{"d_model": 448, "head_dim": 64, "tie_embeddings": true, "extras": ["capped logits"], "grad_clip": 1.0, "dataset": "wikipedia_en"}
Each number is 128 + 24 x the weight over its row's rms, rounded and kept within 0 to 255. Layers, rows and columns count from 0. The size above them is the row's rms in percent of the matrix's.

# layer 2 MLP down (transposed), 1792x448, rms 0.0417, rows 479-493, columns 0-111
size [110 102 102 105  86  93 113  63 101 100  87  83  80  95  94]
[[ 93 120 165 148 152 153 125 157 110  70 123 103  91 145 101 118 100 161 128 152 105 146 107 114 120 167 109 130 114 106 118 122 141 141 142  65 141 147 163 151 109 130 141 144 144 126 148  97 117 124 103 143 140 141 139 147 101 130 128 104 166  94 130 125 139 102 145 140 145 130 117 148 126 115 120 149 136  93 101 161 136 156 109 101 135 118 124 151 105 126 111  74 177 151 123 115 120  62  98 115 131 130 142 110  85 144  97 152 127 132 150 139]
 [111 110 126 104 142 102 135 112 146 114 101 100  85 136 147 160 131 111 150 133 103 155 131 106 147 176 133 159 127 111 140 139 152 107 119 127 110 105 127 181 124 124  63 144 178  57  86 138  72 107 132 114 127 108 144 158  97 108 118 140 122 104 166 115 157 154 100 110 167 134 137  90 114 148 182 142 140 152 131  76 182 114 147  92 150 127 106 116 160 138 114 111 132 106 140 140 145 151 117 102  90 125 127  66 117 148 118 127 173 130 140 167]
 [107 172 100 128 134  84 138 146 152 143 177 144 158 133 115 159  94  98 135 105 119 135 126 136 159 137 131  65 113 122 142 136 163 140 126 136 121 124 122 129  92 131 149 139 177 164 121 146 148 138 190  98 120 139  72  92  94 164 206 100 116 134 110 124 116 104 127 122 112 137 153 121 135 134  96 129 101 128 187 108 132 106 147 153 134 158 105 148 108 120 114 101 129 142 116 143 131 168 139 131 112 122 115 146 147 136 129 152 120 158 157 104]
 [110 138 120 139 145 133 178 103 145 117 140 125 118 180 118 126 189 165 146 170 138 106 128 105 113  62 138 106 142 119 103  87 136 137 156  67 125 166 136 112  95  76 119 106 146 117 105 135 117 135  87  93 143 131 106 163 171 114 150 149 180  97 130 136 112 141 136 119 132  76 108 122 110 124 107 107 117 138 119 120 170 161 137 146 197 140 113 140 131 142 127 154  89 113 154 105 115 108 119 158 112 125 117 132 156  88 111 103 123 124 104 122]
 [115 114 115 144 144  92 143 116 114 138  85 159  96 113 124 133 126 121 126 104 122  90 129  97 119 110 116 109 121 123 142 148 125 161  91 119 145 125 109  96 178 117 126 135 130 130 105 143 110  83 119 150 150  93 139 155 114 110 121 113 127 109 159 114 131  94 126 131 129 130 117 115 118 134 140  92 145  96 175 110 107 110 128 118 135 115 136 247  67 142 144  98 131 137 145 128 132 111 114 116 149 125 155 118 125 115 125 151 122 135 104 157]
 [162  95 101  69 137 169 128 117 116 117 106 145 102 139 137 112 140  75 127 118 111  75 178  91  93 132 160 113 155  96 134 124 135 165 119 109  93 122 151 157 102 123 128  96 139 167 118 113 161 155  97 168 109 113 108 152 187 158 126 147 121 142 129 114 145  97 133 162 152  96 139 107 107 123 142 119 126 149 137 129 154 145 117 149 132  96 125 140 131  80  91 173 115  85 123 130 153 162 152 121 121 131 111 176 141 128 131 111 101 122 122 106]
 [131 123 123 123 172 126 127 105 140 123 118 138 140 115 132 119 137  97 155 113 123 100 133  92 114 148 102 170 136 150 110  82 134 144 109 111 117 172 133  92 128  98  94  89  97 165 105 134  92 119 136 115 146 133 132 109  92 149 177  80 140 118  88  89 123 126 168 117 167 152 112  88 153 128 134 158 124  99 118  86 177 152 132 117 163 138 125 135 114  94 164 135  98 141 152 142 127 144 111 129 121 135 138 158 119 107 117 104 111 132 122 155]
 [130 130 180 126 133 170 153 142 146  85 157 123  79 151 131 120 154 134 114 160 127 151 116 146 166 160 104 149 187 125 110 110 108 134 157  71 139 107 145 116 107 144 166  62 141 111 110 154 131  89 141 121 110 145 111 174 136 142 118 126 127 159  67 144 148 146 136 135 125 166 122 111  87 136  73 135 134 104 109 109 111 145 132  96 107 138 103 121 115 138  99 162 144 162 156 104 160 172 125 142 142 132 149  89 161 124 123 147 117 143 143 139]
 [ 93  73 126 114 120 112 144 162 102 116 106 140 135 165 108 171 124 140 123 102 123 145 155 134 116 105 135 108 103 119 158 134 136 124  99 132  95 155 113  75 117 116 137 176  88  91 129 157  95 150 156 134 165 120 117  99 122 132  82 101 117 109 138 138 127 109 133 116 115 146 109 130 117  95 115 158 114  93 160 111 147 104 122 180 113  89 149 122 139 174 130 114 147 159 126 128 116 133  91 100 122 184  99 103 106 150 161 141 117 117 140 142]
 [109 101  76 140 119 143  94 127 147 161 202 124 121 138 142 133 116 151 128 122 114 120 119 122 136 127 154 133 124 165 125 112 114 117 112 138 152  88 110 124 103 126 120  94 121 125 168 106 121 195 113 141 172 107 155 162  99 112 121 102 130 142 128 157 143 121 153 140 138  83 108 115 140  94 177 151 154 123  71 109 127 112 127 145 140 118 131  86 181 143 119 115 134 118 161 135 131 104 147 131 111 133 108 109 108 125 130 146 166 135 137 126]
 [121 128 144 121 110 154 101 113 122 103 128 150 182 121 147 102  81 138 124 156 150 121 135 105 109 114 167  83 157 144 127  98 140 115 122 104 122 143 109 147 127 167 116 211 147 176 122 159 134 121 110 145 115 139 141 139 130 139 116 114 117 117 109 165 123 131 151 104 113 106  84 161 135 117 151 138  65 171 108 159 112 120 156 110  89 120 144 135  58 122 118 144 151 160  91 112 107 120 109 125 148 124 111  90 110 126 144 122  96 162 151 113]
 [179 102 126 124 149  79 101 136 173 128  87 106  89  96 169 159  66 158 141 106 126 171 114 116 142 130 170 118 119 159 109 138 112 108  75 120 142 115  93 114 146 112 162 103 111  83 107 149 107 161 130 143 189 141 113 191  95 102 131 109 106 127 133 120 142  94 140 106 124 153 121 120 102 100 143 151 173 144 118 128  94 125  91 143 136  62 132 122 156 128 148  98 140 134 144 128 114 110  87 144 166 137 140 124 118 106 141 119 114 100 130 114]
 [139 137 101 116 131 157 114 106  99 135 181 136 121 145 145 132 111 127 113 125 110 111 101 112 134 128 138 105  99 176  95 118 151 125 107 103 151 105  84 149 139 141 151 127 106 104 127 192 130 165 116 150 163 114 179 145 130 103 150  86  93  86 139 151 129 106 146 124 131  78 112  99  99 114  98 135 167  91 143 117 140 115 137 107 131  72 126 109 169 153 121 101 125  93 121 101 106 112 168 138 142 151 106  77 107 111 146 152 112 136 146 124]
 [169 144 119 142 130 102 111 132 148 128 116 140 120 103 123 140  86 161 123 113  96 117 107 166 149 121 145 101 147 178 109 110 116 149 125 133 150 141 117 110 131 133 125 129 117 119 111 164 131 119 134 150 188 100  96 132 101 128 138 105 114 148  90  96  84 103 139 116 107  85  95 129  84 155 119 140 101 120 158 133 109 128 126 139 154 101  93 140 114 159 146 150 159 137 145 154 120 166 110 145 104 115 132 130 164 121 104 117 131 134 109 150]
 [173 106 133 146  63 116  77 128 155 128 125  99 123 128 117  94 148 122 129 166 131 108 162 133  93 137 118 121 142 130 110 117 118 109 101 154 106 148 123 111 127 150  95 100 172 133 135 107 109 142  85 116 127 140 172  96 130 139 117 179 103 157  92 126 144 110 134 107 184 161 113 152  74 120 100 110 113 116 122 100 116 148  83  92 135 141 130 128 134 120 114 108 111 140 163 136 143 100 128 117 145 110 128  87 139 115 112 177 161 114 155 145]]
# layer 2 MLP up, 1792x448, rms 0.0493, rows 480-493, columns 0-111
size [104 109 106  82  97 110  89 100 102  89  82  86  85  97]
[[ 75 133 108 117 105 120 117 121 152  83 106 112 119 146 152 130 128 105 115 127 117 128 104 148 152 150 132 112 152 146 148 145 137 132 135 123 212 129 119  98 141 125 101 165 150 105 127 138  91 118 120 100 163 129 165 108 128 152  96 133 102  97 155 128 172 113  97 144 125 153 147 134 141 113 144 134 140 110 132  96 106 119 156 109  83 118 141 141  96 103 157 128 123 119  93  74 103 110 147 180  99 102 134 130  87 123 148 113 115 118 111 117]
 [107 113 117 159 124  94 116 140 126 136 110 150 161 101 141 144 142 161 139 137 148 122 104 145 147 128 110 118 123 149 153 160 133 134 148  85 180 132 127 101 143 117 114 108 165 102 134 158 123 107 100 162 157 148 168 123 156 146  61 139 154 126 166 115  97 114 131 183 132 133 134  84 115 115 150 117 175 122 129 165 129 134 150 141 124  95 136 149  86 121 154  72  90 106 144 153 104 121  77  87 110 183 146 107  78 132  81 119 160 147 156 120]
 [152  70 107 168 147  75  69  99 127 129 120 111 116 149 160 109 146 130 166 125 141 128 160 148 105 113 135 103 125 143 131 138 137 123 128  99 123 140 110 106 124 139 166 165 114 115 134 181  88 152  76 119 107 142 129 142 125 135 134 140 161 119 142 139  99 150 114 117 160  89 140 138 106 167 129 136 155 123 121 156 119 133 132 166 118 122 143 168 129  99  78 154 150 141 147 116 152 148 142 126 151 166 150 128 134 133 131 120 166 159 123 110]
 [102 108  78 149 165  75 157 140 114 112 121 173 137 141 140 143 143 153 100  95 139 124 120 132 132 126 114  98  97 151 171 166 150 185 131 111 179 115 107 126 177 110 121 129 157 149 128 159 123 112 121 135 123 140 135 171 122 131 109 121 129  85 161 115  98  74 131 123 106 110 123 128 130 172 112  87 132 105 169 139 110  90 121 131 132 118 134 140 119 144 113  71 155 115 111 126 111 132  81 119 138 162 121 102 118 153  90 139 133 128 139 129]
 [ 88 126  89 167  94 116 157 136 129 146 115 117 111 116 109 134 126 178 143 178 127 142 119 177 163 128 187 106 123 116 152 171 143 137 139 146 121 106 110  53 142 124 130 136 115 102 111 162 141 114 131 143 136 153 129 126 107 138 134 113 123 133 127 163 120 111 126 114 148 149 131 177 171 134 126 108 124  78 128 121 139  65 144 155 113 130 119 127 121 113  98  64  85 120 131 104 106  78  93 131 131 137 140  88 117 146 112 166 111  97  98 141]
 [138 138 116  99 119 173 139 118  82 126  89 135  97 138 197 172  96 132 171 147 123 103  88 160 138  70 102 113 144 154 126  97 140 148 150 107 171 145 119 137 111 129 158 115 104 112 134 135  92 112 117 132 141 125 136 130 134 120 102  97 129  89 166  70 111 119 108 121 153 158 162  93 177 124 127 128 113 171 126  59 138 113 141 125 154  99 113 138 125 145 159  96 117 117 162 134 132 130 157 165 137 138  73 131 158 167 182 110 102 115 110 154]
 [ 88 136 144 103 171 149 107 151 119 159 119 124 133 142 105  97 132 111 110 144  75 126 174 122 123  99 152 116 117 162 187 158 136 119 141 150 142 136 120 111 137 132 132 184 121 130 116 151 135  88 138 125 127 137 125 135  91 135 124 121 116  76  88 152 136 190 115  94 134 120 135 120  82 106 133 127 120 162 128 124  85 111 118 115 145 123 128 126 114 180 171 125 139 130  96 123 104 154 147 107 150 113 161  98  81 113 139  99 145 128 153 187]
 [145  86  96 161 138 122 131 124 127 123 122 151 103 121 166 138  83 126 140 106 135 141  76 135 128 160 180 124 127 170 162 118 134 107 117 128 155 134 116 107 102  83 124 115 112 124 190 163  51 126 101 160 170 172 180 121 161 134 130 120 151 121 111 137 104 135 171 128 124 103 117 107 118 156 139 136 146 144  86 109 113 145 114 118 121  97 170 147 142 149 114  87 194 128 142 125 132 118 114 145 134 150 130  95 105 120 116 105 146 137 178 126]
 [139 127  91 165 119 132 134 142 164 105 105 135 105 141 143 127  90 163 117  92  94 135 123 120 145 128 133  93 135 154 136 120 222 111  84  87  99 165  75 129 114  83 150 131 114 132 153 191 107 123  95 162 146 147 143 132  90 130  99 148 126  98 125 104 141 127 108 110 109  96 116  90 135 128 161 137 150 104  94 107 127 139 104 147 128 128 134 147 124 130 124 122 147 121 124 116 126 132 132 149 130 109 137 117 141 107 120 135 154 163  96 133]
 [115 111 123 146 132 179 159 186 135 141  82 151 133 143 150 163 133 133 143 149 112 124 140 183 121 134 141 136 122 118 135 105 137 150 127 118 154 156  81 136 141 115 118  96 133 169 137 138 177 136 127 227 120 172 128  85 102 124 112  67 121  90 133 116 100 129 103  94 103 153 134 128 162 138 152 133 143 135 118 102 132  93 149 114 105 135 141 120 116 145  84 150 141 129 130 151 151 134 144  93 154 169 136  98 123 143 134 155 164 153 104 123]
 [138 120  84 136 113 134 108 156 142 129 119 113 127 109 145 114  89 157 111 153 112 188  87 128 197  79 146  87 143 171 126 163 156  88 137  86 138 127 103 110  97 104 125 118 159 124 159 163 132 127 102 110 168 161 147 125  94 135 130  85 116 133 119  76 147 125 143 106 111 140 121 140 143 140 135 153 123 155 105 115 105  85 138 158 130 146 170 106 104 160 117  81 147 135 123 125 127  93 165 121 144 137  57 151 129 121 140 170 153 114 112 149]
 [154 120 107 100 140 164 136 166 168 105 106 119 132 140 142 132 132 149 120 111 110 179 118 113 146 131 144 104 153 156 140  92 185  85 112 127 145 134  85 133 124 107 139 124 114 150 153 162 112 131  75 121 142 157 184 181 127 163 130 117 108 152 127 120 124 107 149  67 135  91 121 133 113 103 141 148 149 119 126 130 103 116  73 117 114 105 156 125 155 160 104 133 148 117 146 143 110 132 131 111 108 117 112 116 165 108 160 141 131 133 111 122]
 [ 94 122  91 163 143 105 125 149 124 150 140 116 145 121 129 149 141 132 156 118 133 148 126 147 142 113  99 107 134 148 114 156 182  91 143  52 166 108 101  97 125 118  81 132 173 150 125 140 180 156 129 155 174 150 141 149 116 133 118 104  95  89 100  79 126 121 130 135 138 158 172 102 124 127 147 129 116 135 130 132 122 128 171 148 161 123 140 132 113 136  99 102 171 170 138 100 108 131 142  92 122 105  87 107 124 137 155 144 145 118 113 143]
 [207 105 123 134 150 140 152  97 162 103  68 102 165  95 138 132  75 154 132 165 107 185 130 109 160  97 143 132 113 129 111 120 148 134 130 120 125 144 129 131 137 151 132  96  84 133 138 139  83 124 122 143 121 115 117 134  87 142 135 140 124 130 145  99 129 137 128 124 126 151 113 115 183 121 113 137 148 118 125 147 139 118  88 156 115 121 131 142 106 149 114 130 164 175 140 111 139  87 151 125 173 121 145 110 101 119  97  89 168  82 133 103]]